{"num_hidden_layers": 12, "hidden_size": 160, "intermediate_size": 448, "norm_place": "peri", "norm_eps": 1e-06, "parallel_block": false, "extras": ["capped logits"], "init_std_down": 0.00317, "init_out_by_depth": true, "optimizer": "soap_variant", "beta1": 0.95, "schedule": "wsd", "final_lr_fraction": 0.0, "max_seq_len": 2048, "max_steps": 4005}
Each number is 500 + 40 x the weight over its row's rms, rounded and kept within 0 to 999. Layers, rows and columns count from 0. Numbers have three digits each. The size before them is the row's rms in percent of the matrix's.

# up: layer 9 MLP up, 448x160, rms 0.32, rows 102-130, columns 0-159
# down: layer 9 MLP down (transposed), 448x160, rms 0.32, rows 102-129, columns 0-159
# gate: layer 9 MLP gate, 448x160, rms 0.32, rows 103-130, columns 0-159
up102 104:454545506507517460520523505453476478531564502436451565576536439463501494392548487518534512520508549561524508505477464506458475546461493494503495480426519495536484457480522518490567529543534448536462485443604440494587457516482503455570539436482513419524469499526492497481512533432503419455500403488463447534477499499499460477506482496453560504525486494571460468490470448544465501503540458515540461531452504505466554561494548495533476437492466567559575451437476562495439453483483496
down102 099:473479455428427468484568495462557427471409539506508514489501519576486465539419490548505558545559549501505502491477494463518526495412516497460582525510465535498476451479481480496433428505494494514521569515518476500450526495511526459519522520467534477514563476523515489498492479473514548492498457440517384523517460503487454464501485545492512452461560507513466488500549537494477500487400426505520450499596494503420477453481545424422567477475503499535520481477597492572570541533524530
gate103 107:432541525508491511525531536534445490543492497525452489562503502530439512474560484477554551472550494542510551515464435488428439497498500529437451547521549455485543415514495550527441574483472496507468459520532435466491503521518534463521565514479527452494502559499507440514533479453453525522483529458544534528514536474562502511433500478493460418506421522523510453473517524469404537475547476483488434469477475474520400556567566447503495436518444539509512483496566455433585568480468549
up103 104:451538529470461503499452567546469490454509505482542461495574591524485509559620468553503466487534478544518534509533505522550478538523602561438515469494494521412491423502534399550528515434578488502535482497479512514505514510509435474456508542532488474515512571496467502485512524447475499463488513471463467485514509458524481475507451510448475479468474535520447533507504463477593469544492547477514487486505485476481459487586559439569492595539460531519544464568530526483530589474437447
down103 102:432541440443479544513500502469556489476450522520511518534511435442482613520437533467461558482548593445467488552482492468422486577528444512519460503529438567465461480502541559486484544401562508448467499517499479538550539456507546483616542529486557499459549565450457511486510444497568476502509511441515509550466510452522465476522469490516472497481508463505521468510545491483549494560492520562499551561509538574424460479471518466509542480432536512496526458483527547465503480529497523
gate104 102:483447497428555465544460436537426516543455497562513465468547498515546446515504453491536576435416530474540539480473534532532492504504409473488525556516494472520478550509439541529470565474485519488565465504513524531531527456572537487519544533459461464469501445612549471462426499533523517505472524560529472506467535472572499471509467530539562418486480437490499444501461508525460493460467427462445469512464527487530471505438520545606557436489478524482504462505474477478416483493521477
up104 101:433483562541522470444473493475478503538541561503525431513535509460564517427526472523516437474492481513495532461562529454448505574464493393495512555459506523604506477456507557485562519454457537500510525482564445474467460596470548484483495481518470553517516482536519491507536486477523478488446467523566462545507502565460534567484577517500522612502538437428471547510460480495492567492491479532473442470501554538556515517569530513479542547502497441527461423518464539463542501523451476
down104 100:486480499459602518576481499545514481577428451443468525552535519453502419503492466497494514517458566441509464526506471461511448512536449531499465483445490466508525574552464526447505464387484580533500499401468459448459487536504485481513488474434405454506462509489574514435510505519473492527519454462467532537425437481505516459450478476503496483518441491472525473477540497400546493444561518495524485540513510541484506493480491526526516474502502505526493523485465542543399555581532445
gate105 096:500523487423503507413532502488496456550458476480578498490477493511462463488507541483512503447498485549487500548564485465489542542524500440459501500523496518482503577511471504547472453440523543459506560470581493454475456576515446518504581468538525471556471514466556419499476464460438506478513562434425457435459474582487506477495516487510551503502408453551521529543432514457485543531494532549486462483472605475538501523501419519506482468503415479487463581487499500398551494466504463
up105 103:458461549533465434534512419514475496488524497496448516503507529452493499555508401465512474532520479511526530458520478443530527507547512469501506528507456494579481530557539567441495481571458439443491491475558436468433517492513510560587570494477476537523548453469477413549439535517444515536519541526468498425533484534397521535498520478556477458548587546528531443524462480502491518475505572507422410464491496485491426525477444509454518550483477530536514478524522527500579487509475451
down105 099:478509539541525451489521517456547537532510510424522463490467481487454507467497572501518541434519524514567508531542480523479579571503493442493577454529513499551470542558489540548515489532483553473440596532565489406468542499469515559574463441536522595531509494440475502496464524543551487560481512427530475469503526482589516495474497477513491471476448477569493560448490445478479512443485476497508456479543512524420435505400490479531543449501601500525511472480525470524452512455495544
gate106 110:527511542549519457513509508471557485541634480507533499503503502526580542553533485457546498475525471511418575490479527507560441466509548525506525543493563442498541515482520472554501503511574502550473511511577499460534524518465445497495617518442587494483499425516443433466503495499553480502518446542447463523451524486467521492538582503538503530474480461518468501473457575520578513502545453506463445520597544505492547533541476421539479535445535493463495487459497539560545493537468497
up106 113:499443545500496515499529476551487513487414471469477463501525541495519484421455533600492449547498480520558441622496546478479473452484496505539498500500485540384492511569526478475501512541447506496474484431424485571430512466592519533465493515499428492484496432539556532465495534518538568519534554538501485505519510523474468474530422545432436487479512527555505436487560454540448519463432507525485474432547485468453537492496569486462451454480469447463496543551541461512530492482496509
down106 102:460492448535714454553500465449458565508569499514487510528501453502514544551481460563556460446482493539565476647502465469485531511495489447541568457535479535562529490475469514473413481503510534520478535522517470494453517484519525543483454509506513503499489569499474512445493561538437539531517473497476522507491540451529497449470481521486486498476482491494412502529544516546498517511515517500497485441494501486483480514477569568461544519491512532518450490525525568435528462537562534
gate107 102:488511489525437526492449558439536477447518534593460492509453510503476484492486454435495480497517494586516519495441509487501489525474440472555538504510469491445441553428521444505504451514544560473494424478513573484463531579521471482469546531530507519451489594529472502433506529497503590513472554489461547493513515512531457518434525483539425566505505447446429471555480516421473566484597506520490548497517516527469512495549545507539523548530547590510493493508574411473547527465475484
up107 094:497481443533459517543519543510473445552476478597483499467533549518523470532490462558494542503416472512407488472536558564439529461474529512522596492492479430545426470479421463492499491582501472478510466495503496495530480508506484481404482572531484450470466474553483490528459519543511498522491429513472480494579629477442567542510518529492539532511459509552472563534525489483460526470494477533491424489534481452489479559515483473435473411518520531487453503520507474513544425426522488
down107 091:446476553486394482465565503533510549525451582530502549507475508471510452513395485546462562410511576492490494470546488469497459502515473538431510489575500536484586493553507494550521496536472483501447568507484419426535531435551486475487457472467501472514486533487519425547506513520451500466508555510539532531506505505555511454521538495491502444445528497540542501495487493528495482555458369466533578462552424456525448472473502557465476509536435503557527533465501478548527514478526506
gate108 107:505514470469528538499505422508537540544468472537464522513485454508555472510540507560453521505435483542546485509497562498511528543449415494591514523523513426527531472554498483546493537465554487552556481515501467527523512512512558490462503493605456502454460411482539492500562515513499425414449581479495479506591438462472559487469531466540458548505526561536551470500562523519490494529518534549512458540528486528468432514483484493522582547489447471522517497520516563479579502382464542
up108 111:499525545447514500566508463477519502512487490506534507558477434505538478512463478556491442547520533479429462505534450497544514485504491436474467479482446590498494547482526431432445532589525541472522513480531458508452510491538448541441495499435496540498564529504484495463534476507540540499465456472487492563460449526385534488568532505506425421483485488504446458464507601493510570426500486526462440476525496606534454538555544450460555452485477470517511473508502427475590478509484520
down108 106:526482513485506506415499480479480561510492573506481492454477521504445454425553411476509541441477495446476559472469475515451500406521559414522491519493580555504480451465483509541510473446436432556569459487455494507586449536449504501537502472449566520506479518549495475489551462528469427569517509556476494484464519472549457463498518447534477514534520495445495531508551454571540490532509559504519526473517522557482509486506470509509489539505525493541467512491522610555571511403445437
gate109 108:490569527550541458488513488447481498495538523534504455495530454424553518484546475490489516516479440535474533551527564374535534525475546493443531514585465495527511429495458558532532496504469528478504501500559594504519386586494495540515462537551479475481499481418470476554446510560523488534495462458498419432503500531532501509454502482471504547529505532564484508498497452542481539522494585527506488510533602527522510515459509423458506481440489496473511536494427516506547528485482613
up109 109:546551478499463513536466482502525510462522483538472411496521550515500522423464527463487575396550481519480532509461540442539462585495546581490476551531436465461504481427551505422457496495474433485486536572502544516457517495440509409545499490529441510473454525573535462476518467499478490500461534527505518525529586511491475498507542490444489551470412556487595466497388458448493509579482527497469574459520458510513480487509454534505517488523515483521425501448529517527505539496501536
down109 107:504543512540458505477438457465508547470559421513512529482535560568444490500483502513613505516491501437555600537490489512500508525438490449526474456566526487427574465421480465395514442474578523482546466556521521525494524551489556477557505466412529532499533434518505444474548430503525452495467468536532472545454509556507517528498502479492545491524515510496570512494464474479520489531529468502553511536499515508580520515539496493467489525550430510455482527502403485432507515458421470
gate110 094:494476475417472492472599470471488442496551511462487510439498527388514508445521460572532510488440568500507498529483486487409448558531495570503517510489562639501485498597533462489523500502518509527538456489389437506446460504536529482533442480536511482480423507487550502542499572428494493550467527483485474458477576504529496531484425457519448489538447488456500529477469553482466495489505459426466548475489514464510502525517520492453554537517476484463550474466477509530497566526520462
up110 102:476480481521563481523519498461473541528431488521532506576454455524543467499478502507496478484503449439476491450515551506522527523457498536506507508587476522615486436508441494426535483537481503513410427470534467469513534490465492535513509459491521486473538494507537396479550494474420475474472497450557486470464451530539571442531587541540573493474484534453505519551477415532569465505547500439493458478485466475497479571543487444448555551512532593509429485508479535505421457482472525
down110 102:474521525512505471513522461545523471480497518409473561507511507437485525525539555439496528515489560522482480503483508505398434540532544443511478528538480551477583510481506462531483462505522490462535417466476439415582464523518559479496434564518488465517492573465465480467428490558549543487502464471525540503578523511522512458446521469456471536480567537528581428483499461441473486497515483455510518549494469522504496435429510525524491490417513449514581486545498445511534523429407442
gate111 102:541463470480513549513504457495470540537534481459491520487396495530464470547607499527440544547494574538508555466524445508493477518494506506521463529403559527494463540448427519501554550502528501483500513510550548485523508457547471548455554544530519489470467496583449508516466504512403565463494483486490509514537547468589511561539480489498503516534466534435503517555462577498490564591513497556489515531494477478505494546437482388509483584519548480515451559490488502564520537467545553
up111 101:506524478594467476459481439537361531451518530527495472493513481503475493551519533498442504453480485499508532465480450487517524442489478493493510526581457411463521537510486492462387441436466486478549559546535398504489533462451459533589432507513551595532443471551491514489477487601460498501523505481531506547468501534509480463529452530498493448492572484527451496510517485513568502504509484467513593514531544521497485498423428493467503558489540448486468508489503469439508555479495492
down111 097:529527472502433466534454543550487490535509491560505514491458468501540506557466561591492427546499504541439512425478485560497551498430469539499486519502467521459496563532480520455475552562436563487464476452481520499469509460551525483531520490472527445525539442420511528419522510503494518458493515464518507418535481461486491527448548578477502547455534567540412505499547561415530559511465529506520506506534473443458474422462508485496483456610465518470540515483489555523493470499578580
gate112 120:440536510529507578470494539468500535469457541521542446456563530515545567458440495502500534552486440574499514555541554492523479485526538509483505460470401496476491526518551465456462558454608565524480462458493497495485421525551421513534478502492509468418535539538524508531514457434524449471508472510457566557514572538485540548478543511449530528487548499455472474519477505492508480532495515483479436491533502562590493426498529532429576523590470502502493468413486463478507456532541492
up112 109:506521493459458450513492429453427496514497454462552549537460519476507451501483529504393497508472542488561493492470437447490536506513493462500510483534509498531574440546379430460526494573530476515453496512533472499481506494443535439493493476481489493561508534470470528455514538508523524588433494475566426482498456491464480474536418463485377498576492506476432480469480506547518488465536531481512562551457521431385422505496537461478475542483531496492481547538486515459477534522456521
down112 109:522425462506570441490388462495497499466454533537531531480525486527530450498467505546453504520560504513457546493543508441491467470459453517556503545461479522468502421512448556568519477488574441436445515514531466535469501529493559473478509462522544525503497457531500445451452587437575553454491504501575469446514531461501464536496450536428478482528454495459489493446443508512527520462506560548566504460538462459442469451487502394528477461458486490473501560553486563529460504495545561
gate113 103:521500541539531518541524510505557528482447502561392507549540520452415529518488504534493462513468412469489476467500483424543537424445458476465584487482448500486456464579531487491517538510431494412547475546472514507442453482463554478507503470460530484489501521509470478482477457493529361460476476541531485486462462493457479441456461497583495522544554524543551477481450486468495479491449517521518484558489467464485532458493485581540460588450520487536516466530465507548402491493558497
up113 102:462467525506491482538479467465608541504511482543496521455556503496528585497509495509522508505489500538397496549528480492535512377466463549536485474492481529558486540531563445489495522517443420480454466484443553519472466502468520584478504448563573515544507533520476524530464448454520401502528473512462450464474534424548549433526467471535500558479459496509492525495479549427479470519548504508469518472524419560474439478494510517520544584521518444549469466578456424522509482479528525
down113 097:558487492491501526487487510480587497453437537518500577501525479478475512477534441552477495482501560516433490481467601460470524508519560474501460465519422514548438592496516518510475520580490536456542482529506487428499508463523496582503463546542529463552492447500474595507456477489531462496526458496464423499494457473482464501453502447487593560419545554481507481525425487494483481523503430453564466513431401480480448461519573514484522501539561545522482419494494463465464503540500505
gate114 095:509556469559474531517519537516536513447485486559471494455491515399500524538478495510551561497512441579497541576523496514529500497508544472466420551496532365521499528428496484517486434498480524456505455573541466528418448539508468451460553525494511497519487547502544568503412504495463444498528491458499527424512568473493490537488518435491531555476430501518448437564518461542512499517450458476508560518503506564500423495504456510515473487505470395563480529450535468497446530549489480
up114 097:480536462518524560421452557435492526601445529516516497541555483586491530488547444484494465485449504543468456466499523504519474497447498540503514490468487416463494456499550526509496549452463451501455478499517448531446482489470540514478531538515528462486483451527489506529495528483497493466509384399438511444495469492525482551539460468444528463452510459476544445480523539514540498571474485501509464589541478485520499537513528499479556518468460477551521571386434432443478489478557599
down114 098:504450485514509573573540556487449500459492546455540501494456452503562574490588495464540568495512554465465485472458496544449499493500487431460496509550442586476493508474437567455534584468499530493604470539406575516550499512434507467493468473477527497502442503502454502453504500526439510484432511545530503510534514581516516535491549564492484481531544498504494474464499507525546506509491497545490402466448519503456483532563448545555493430524580565470515494499510523495527548443440470
gate115 097:458526405506464544477522483505496513552505558499505504475464548527453557490511495499447489498440443507450528375461473497530503488468499536401455528497488545523467509455464461484463502546598480513524490565483501525502516452503500595472524548513554485507589478479449456493530464494556553481477523569551458443491574467471478542510507456514412541496500570530506572481530525501501465554466401437507481464518465500496532579462508466534515503464489532466536567489490456425521489531439446
up115 095:536502545525464540514441514447514523450565523494497569441540512511518522527517547524493494455541472437483553457573522483520569515488536532451501489484448424520454461554537549477485497432612482519487517542457425519425516449502474454479581528519554412484456534458565543563530507458457525486513518519515491495542564429484502537466507515517488443508469481503537592416419469512469490489535522439502466432560496446505407509465462523510518469509557520496511504551544469539492517486519549
down115 093:486501473448482485457530452475559578610549499448551545496488437541483547510533401409501500515488550528512497458525517505501476467486506484540496555524595473445443523457542449477546490566414517457464500542545531540543527516507486506513509525408487463476474493538570503522468455521460430502567488511486518486536470447472496497487499445498542482473508483462503489487504505500484446475506551555471535564526535584435501542547545506541565479522405571537429500446491534493499417504463496
gate116 103:360489506523484537503531568458404473482520526529539469487551526493512480467478513506531478465503540481499522482529522467490515570454477453465454494516507526495464593556527501485402533462480574479537468466463504562473480525513524505517509508468531468554492660527500468533434482466500493487554523523558562569428523399544517482488499523486519459502462511459475555473485493484460457487499483472487550445571499473472442534477560487592506534469517503520489511504509431444463540558532527
up116 094:492500523492532504428451524507549458531480501529495436516573484514443506472477559551483502501535485493508457456525536501534453495432587467476511592536569551545469429498511471471547534504433486443463524488458508419506496388432468503494528517471465527482466434595484468495502478530482545452498489589547514479585491470488509518433553501502523494457465435414467496557538550492476504462477513508468496515481529568521482515486468558518510467555477468480574532496529519482580386501525516
down116 091:528531456532579504534521592488498462459552530535475494542493521514535495543564534492502500517474525503502506498496483531495464489538489537482535513443481364509483506570445513455391492456477529507549521444488549583531463503534569505474495495554586457510446489467487476516527440361505508498538482502475491574398467556535495566547489546442535516560540557530521511492521506524452502463542492500437521515502508535560548579540523518502503526494489514500486419453553538474478515462481503
gate117 086:527505478514432546542529497454526428506559521472543432417495507425563495485466451559493452441500409529448587489490523473429556544511549517523466453455477465501487506453496474590487501468529505451506529439428477511514506508541490519528495512462565544552475499455440581500511505471568452504557471486463475578510562496441561526558474540550484514540490515466528484497446455542478450482564496477538500397559524497488544580479449479459455525485527468525452481498449531502481505510476477
up117 106:561525498497483463462472507540524505486508542513523529451448586473474478463520524466463465506491564471552548499458493473527432527482496523522511536507480543429499496531447460384483516404488469441454468547540529459478513511547561425498449523488466470478504530457546480482488482516514486485529475545558481493479507503629417507462456507513514534513484526463534493585476536468493489496537573463556530520435491509532498447557484578495573401539499516494569504432561561523483453538536567
down117 096:513524471482516516583495490457485509508508483553439566551537421516542510457454485523525540528515425533480486600559471594538511486550530446452551432499547475525486487534575580542519495528484484497544573587428478529515488470435502539530509505540476465479435470555543499477481516518480475584530511485439515472505465551442591508524538440520482469496505515479486465456519536535518482511461464516453452477425517492488488462425543480546418570525554480483506507513482431532502503504419485
gate118 093:509464468556571470539480547400527533469575473468511498456570494449554444522548524521488535438455522434491556429607523417493481497474468400539531524495509502452492541501465488452528482529471454441533529541528508503531430471524535493509501521469539531497536532528499532483495454496489493530462536525469463524572459507546477488521492484401521451538415472535548482514568479504507583462414494405454470500525515432497451515484471467489485442543477465527498572504486503484474548487490545
up118 098:530536429493553462583533513500523497470467505478466458494493454458525531501520418472469493479468520405529561469496539468488525571486434513514503424490533446477551546533468482531531471523485517478533550500471475543537511498508527511544506570532482477475482527514469556523542595457557489581492440459483503573444477535478458465548464493548468480451533503489525551468471426456475439476501503487490513506515436557398467487422528522542507403489626486457528552472558455506501454479493533
down118 095:491486566456363518445437480546482526511496526543447496509532534518455473492517555499530500407394534480461481462476518528519462457483475411447510582448524621512472495430577501444500523487537563466529499509517428519456471436502460524562531486498496480480453443497512566543471563467497483499482538539485501520516483434535562491450493512518508495556490551513489462486522487530470482475500457439496479446476578531507544558521537470492475446572468536533510483491461503498461584483491516
gate119 105:491525486499523466510499450510488555436460493524520523512505595459467460496543520529532473504561378531590538498539518518538539541530534445484498461505469511445446528485474461430458535576509523471594538530468512444515447497485516486485488532483482575508573503511510476466458515508473500417544573535530502485468531552421585514527441508507508554470529436553541555520433503528521586469449455408519444486516545506532527472504433498427476526495530524509482523501523525510497543557431516
up119 103:523436467430477524441537509479487457477539504528431480541494517516547477522445475517512522485452644514491509529489454506473528528544432491543474451520497540530511456377442559527495491426550523466468435497469464508500563514540511516514520426515492484556534518427508498432480504470491546580492464454446549452547529504474492499451450518506558511495492430457524508518509413506550483537545459457499505501510399525495483556498469498449505490538569492490504459454566510451530427475572496
down119 104:554449556510485550518407507496547539524551416444537478515480511453487464507595471475486474551475531484588543485457505511447537540485543465503547528518422497466522515563518520486456522465578456487484555523527566531556497517522485475512460480488433468469481459425534500464473477583530478452538483464532494506480474535476470530550481476541415502541532556555477549512539468474474492506471495542517522505538523604492481451490553523495500565438479559517449515484529504516528595465387453
gate120 076:492419412515423471487512506526468536451550569496462535473503436460522499502461518549445518405470589504495553514517512515441494572551450501487538510492571470516529543443478461535590492548540573510504513498513491544478523529590451472531523420457535495528479493531518551509499576497501477492488466519505484507499536476512550474521556481515495406473487412561483503496486435582475542519478485505470567426514538491492492548447446437478433472465585515507484499476505512469463530461550462
up120 113:485451526531516490474555493509523471537439493519548479452493561522437467450403513507420550504507527500413517462477555537494503487476470467453507499469567496473565474521550501489508463501540481482436512496580491317551553467519522537459435375535496531558480428535506465563466470463478508506512448523514497489537544520521499522496474522514515469523541441526490453474514467560505535457496505498479508528535541524465455530482493487616521476484498575528520555481532464441533517476527483
down120 111:469519463489456471512422543458476513444539501513441518560479444479539542555602514523586481497480522471549463500515444471468477527514516545528511480529479492485413527470427526521422520493469485500549467498461547655459459517503472480535585598467478470437520531477512535478524511531491492497466531461497494508487424482487523507455525495483533500446444546551486545534491521462549457499500510504580486503476466519518540469531533516359466515476510429472507455533469515536491412503470479
gate121 086:506606526474476487497487472504444548474566584485498541547499559483489496525461500506517480444489534427495528480485430519453487424533507443477530582477516582549521523479568472523501492500497523483467479535391469523569503540499509455454543402517571539526511520498525521478482461527445506505429497437509502481567501518502575505527550503520473465515462476546477497452489489490504559444458466486563496503493467458543542551485530512516456575498444450490502498589572493496555512504602582
up121 086:425512545484453469463588461526442480546497473554463487530514487492443478557421544442470479517513562495487499542536494523465439502569512505516568499521441525577473435420468517536435535517527536440491548499524487465500499544556488539514467434467455493442403500537496545514466487475535427530459491503466438545490525499420593523481540519484519434517458462516580487513476487501494518525468477582518508450478522438527561518508464520489525479470470545449450485466518473476489500414504406
down121 102:553374490522518481433449544463471500450511483458530511470441447500563506489563481580539497517506447500576489541457572484498518564478489569474480422494578464455471541560516513469431493556454509488527499458547480551440499466471495498511545559471540488462578493460449464508507495491506482513524530558496473488491502537521435418470482502542506448500534503484487509536490500484455425546555509480424484543491528598512470448526523445529435447518547480549549536469451587472512502513468480
gate122 098:536506465460507524530486522536490470460536534507551540533497544519525535517426449502515548529494518569503552498539484522577506479509533444566525485452534554443421589512550502452489505554527502437541457507569592502527560515523524448556498534525527500536497426491487526457503506555498505504453488476460529425538429493505541509463494505521498449487504438440483464474603524525450560540564418437518520479443501508464539476540474478443577499543463451429493540437525539471487491524577545
up122 095:498473474560496460527470431551536527493483464510516469575567533485519462448541591512538609485518522505523486494448486432531511510527521477519486519485579518492526545533477513579498526511449495496526506461535500473596638528518503480480484514479523499514540464439509514500505528433485552440507505511526429431494542519529526545493443535525510518472528466529454465512453472471493522518466531511425467433475541498597563507456477493554497568422422587439518513516462470511536519495422511
down122 100:522447559490526459437511572465532520504500522430399516503489567539468557520507527460521549485465488520421567566554496513477531511491507500474500501494447417443554545554467496470472386504554517502435523470544517506536532530527519525614560490504515485505551442586542571526491492510528463504486529503491497496505441512482604479500497520546491491446520418534511567510501450495551534488504544523536524470548472527453433560455485526502500433504524508504504566569466507504485496488427544
gate123 091:584483461549469416499535475536529536489568552459459471537505479505467504529458507522492444520510447509470529516504471451454482505534577569452469478485446475492506553583478621500497516492523561519443510543545490492573470486600405505493484515529496528495464523493484538436508512473467492511523431470504567482450505497555516476546616473478490532517407475552481480545535467514482562494478493495518495460559546455548529474477521489491465484570561593492478555512494523530502555494455562
up123 098:470498510542528514540612486498569505493530480512438464502483498512472508502533393575448493546494496422587520572516482507510480518526531494422529590516481477499505499388420426538502505500487492454513511502512521482485498523548438473490525492545484511447481451514518450486549522438515517457520534480497463511527492519552469504523556540519496491481468481475484476487474463448607471590480537502594513467473507487453503493465514527511574517536504489449455557513476506475535494527662525
down123 097:571466510503504531427434469478480471432460469533551485500465460524488556450476548512578533455457483533472495510571520517481501567474524483444547471427527513488542510573576544511444521472453495507549510508564450532503512424485523536450488499508472508470456495540477481477518439535442495514529461479490495490494492441493484607428464472530551528516530499507489517508515543524409495493524435507435484571479504491514484550514471470436432464514482546553461488498532511533492524445325528
gate124 096:520488502482509519465506436524523551422443551504482437527511543524491486469593499480493533514465412476471536397510522484465525485512482443527446509493515454469461488499520535562513520456553559525487509591509519531519522540581488537452484504486441507567482580480584487524430479539525474476526499460486402499516477574487522447481574496508392458490477501460498467465546454436468515467494454525494555444580489473466454475563518493554495570525581504506531492454475491524478560474531465
up124 096:453474525469494467551505409514454546599500512457491481434528524523505524547464457454412440506471466485511485486522540502437534507465533454550494517524459497454473547540395456536580403488543508471528520490460432478474478525613520513510536456476507484444525462481525519495553472473504539523519475522482486478517502527485478464508470463514480447511543535455493539567538490504438586540412466538536503481523469521487516495517546425482541476569495559380493516427521462464517533520500447
down124 106:475541434485419516418430479489491529499495541457464514592533523459457519480517516534458510488493560462519461567534450473550483533547562454483561524509469579525413473487480471485479501549482528450493465535491460536470493481388474499488509525516489422511524464504547471544504523487468448545482483498565493511547479421515514635443498473523523509578420528509528470562516515497464460539529441497499449510479557529411546428499558548510515498464500523544492480518573540522514470526474491
gate125 098:488438499607471530451490518532435504508525481532500526496461458488457472503466445512535469462487452524537502544494479510509472435508494491512494516443511531508516485436422511560515485453551496536509506498523497507438550486445433502449444541498491594497553519532521524527542506537572553463555491475500467417565455535402513559491493493497426567515500509520476471482473514513438484539521513593506501490534460507530430524513478504393496634566482473523429554488490444490512587467490493
up125 098:524516503555433525518538507563507463481475553549485475498493507472535495487496540470477503507514472511448556573421506464505451471528513505458555532422481437434546480520434407457455565452499445518513451522520435577413544472568436525487516495576424542533398558563568566481513504512504482568483438474476504502487533496441550497516538443473475435477505529538499457488471459505443473567584533470503530458488496499505462510521508454468540499470532474503508547533489480482449473522493434
down125 099:554499444502506597515526427475544586523510417503482524463529452562456493475437494509488487491517570476500502456589561499461474547434530496545483481521503496467470568428489562602519446536490504471526473509555499410515508508543526516473444483522497453465575504463493555487532511560557596449554456471516516480550515451516472502470524541532458584556541480479477492516541571485512563520515545523506513546497458407504483514448453535526530482508443555530518538524483469502498495480560495
gate126 098:487486496542550606520518552459542437461500527488504532397547461572513541446521452450506494418470513495507547486465541487518454541568499496551502482459450512440478528552464427491537530447487459491510575470509521499481494539479465487460557471485576520501447540558535518502418470520510532507505543458503462500454542526544484487493462540475565522442433516531564544521451519506512557478489538483472465554444493599478568509465582571490439468473507490461461523494491494499500488453523394
up126 095:485561492454426466508564517557569587498456487577472442555456492511515491470508497445548510572491464576508489501503486467536444474429571488529529585475439496456475473497562551579530508463476534422435457489468479519534507447501517523490512505462466456520517526464515479494526549444442533494487611476516528509516488573476446524417505512494457521506493538537521463457478522495580498539398530516540490550490534482461475468431467428523519476529488478540438548536529503434483498534490491
down126 100:455471535521443502534445515506493537485469488455487563409462423448509478492556471545573515551507485456531471545521521484491506524488535542507526512523499501517564489540481574483533461485513467485514501537577482517501466400477518479563504490521465505520468531494387501453515397484546491495466460447529454468532530458523407394488501437510515506502554525507459545575417498460523564561485430513421524492471518568500511490488434513516597515516482447459500476469468498465532468495469447
gate127 094:504437412506493481473531528543477457524460528536535507495482495573532463525513608509517495527591450533488510482517531516506465491536512492504399492517526454445576503480452512447477486522509496494504465502450481393462492514525429565499499433433504522513509385481516470465590534558479505536447508473574487596499454558490515527456459511499468489551441447568554423495481486498499543472534522490547502530433483508547531472482487480510466541521457549470492469437465508548528493573482443
up127 096:453504558476460522519506498511556541508555574541509539464571483470465461527543501515564535474459455456453539540437486512480618539497466543454541500493495473522445510544414456486521507453490489464546523503520512490507468492486489379483476473529545506505469516519503520549505511483460454466600488510443499460511487448524516492476536504430517559550562532541521409434501508494510534447428504437507489566464438449585521493522580445509443493535451484535521504543511414482540494458540539
down127 105:513526433536489491489526471491512466513500467470486509533418460540520522462445538503433501534547476511537494436527531506516462496523537450529443451497453438498583503475542534490477511553526482515464484432472459420484503479548515584448577542442482472524424428491488505476519482509564561509453527541538474576467440535539481519453505466494446468535521455448485592510495518500501477519545488564508526561504561576488466430501416540523455496513530542531491480496496579476551564600473432
gate128 102:468452428514488528478437509456517542441436508543474523496466522480510426505509440525507510476515537526559557433440477497377541496461492453484469497492502438503503526482481487443506437593524482560457464410532537534463535493498462490526486505569529475485450504556567562484517541462526515483538473562492484500477526399524497545463593555477511501409513462486443428484591505534477443503456490457519534510492540463553520546549465490539521500481519540506508566483476583544489486510506523
up128 093:507547440512479446505414503507475508561453498510486517536461563519414524515485504481483510598484511433529464535561425441443476482590489508509518488503474530461511505514522517492474481524479467469519510482485454475540579501521517451497547528505483590537528477493513496522453575464509468516477360446528448453518555508538422612501474467558481518470517542485574526549537554488513446473484563488486483433472484510435518584443521489520498445490469506516518531535535544517439519432487489
down128 097:478461552549567502446527549541572472455528462523534490457426499473478507465482461545472515460467503481525485502422488533547499475443518533535499489443503445489485496493516544486512510553484537491480413428547546454455518527514442529450500559461464512474508415470540548485474509468457578507506615586502534491483453476497483440514555540461534471461439485470404421510527454439507482536559519542493540510521555527560475484510525516498519547498542420533483574481437495468489452481560559
gate129 076:515435416526412450498558531481483509475556610495494532503526432469554482485477509514485519411433535500467546469526545490458497544577470517476522492487570442525498537443502521501529440538519528464540508530544481545485483512629476523463492443428522450511465487498487584498475517476498463491476501537481480506517574527530556473568573414545455445476457420580473516473475455568447532495502463464476541450514516453458466552500493471481481449494538504490497471515509471482466535466537498
up129 121:340496494470473500462558510529486496470516492516460497428504533477544504516498490517497447482459533479533518511492473559487516536580461487486440494502519488457459482540541453437488516502484473490515511534587445362532491559512522448572479566480490497546499546453483517528528569561482494496484417455452497547544527491520563372484540487508541554505477515539542531469506527522509530563558515508483540543528520540526585545496474489495487476509475448507520487516468514523439484512395445
down129 120:648506483507523510568442529450475483553513508519553518533522472518478486505512492501545563529548478508468492481499507451532494476410499547521523516479436517549560523494451547570533517505509565519505482468434527597458501479479509555440521437535545514442486473562498464471486481421514492491493582559463491490413463512461486617505434503503491430479529483495473465523498441503471453410458512483538482436439472456501420460496528506507521503479547547494503491476523495490517546463595516
gate130 102:507532453469470453430471507468441496456450526504507533550482495489492534463530551472466476556509527506475514474481584429508478476491520499441539501514433474475571477450476576441512595542520547527471480499504502480499505524506521564510427536488498511515527543488511493493538466465545452518501436461443548474529476444499456452517489529515460470595481479532524566508486447513545570496531529560452546398535584466553458447514398458501469532503419488460511523540476505418599497504514551
up130 100:503511476472480508403490548555463451547510471440457485461495457491470458555527504544448522504545490519488495558510479512496458384494469495475468521520457467452554440507549501471495468444532540487458509543576428565512491534433557475488497553556529502515493465549567571460588562538512556589467533509505514474527543478386495481580477450478441451492523567543455526455530470445516558498489479541515511473478469496553517496555480491539461564491517506504513483508573466504533562518534454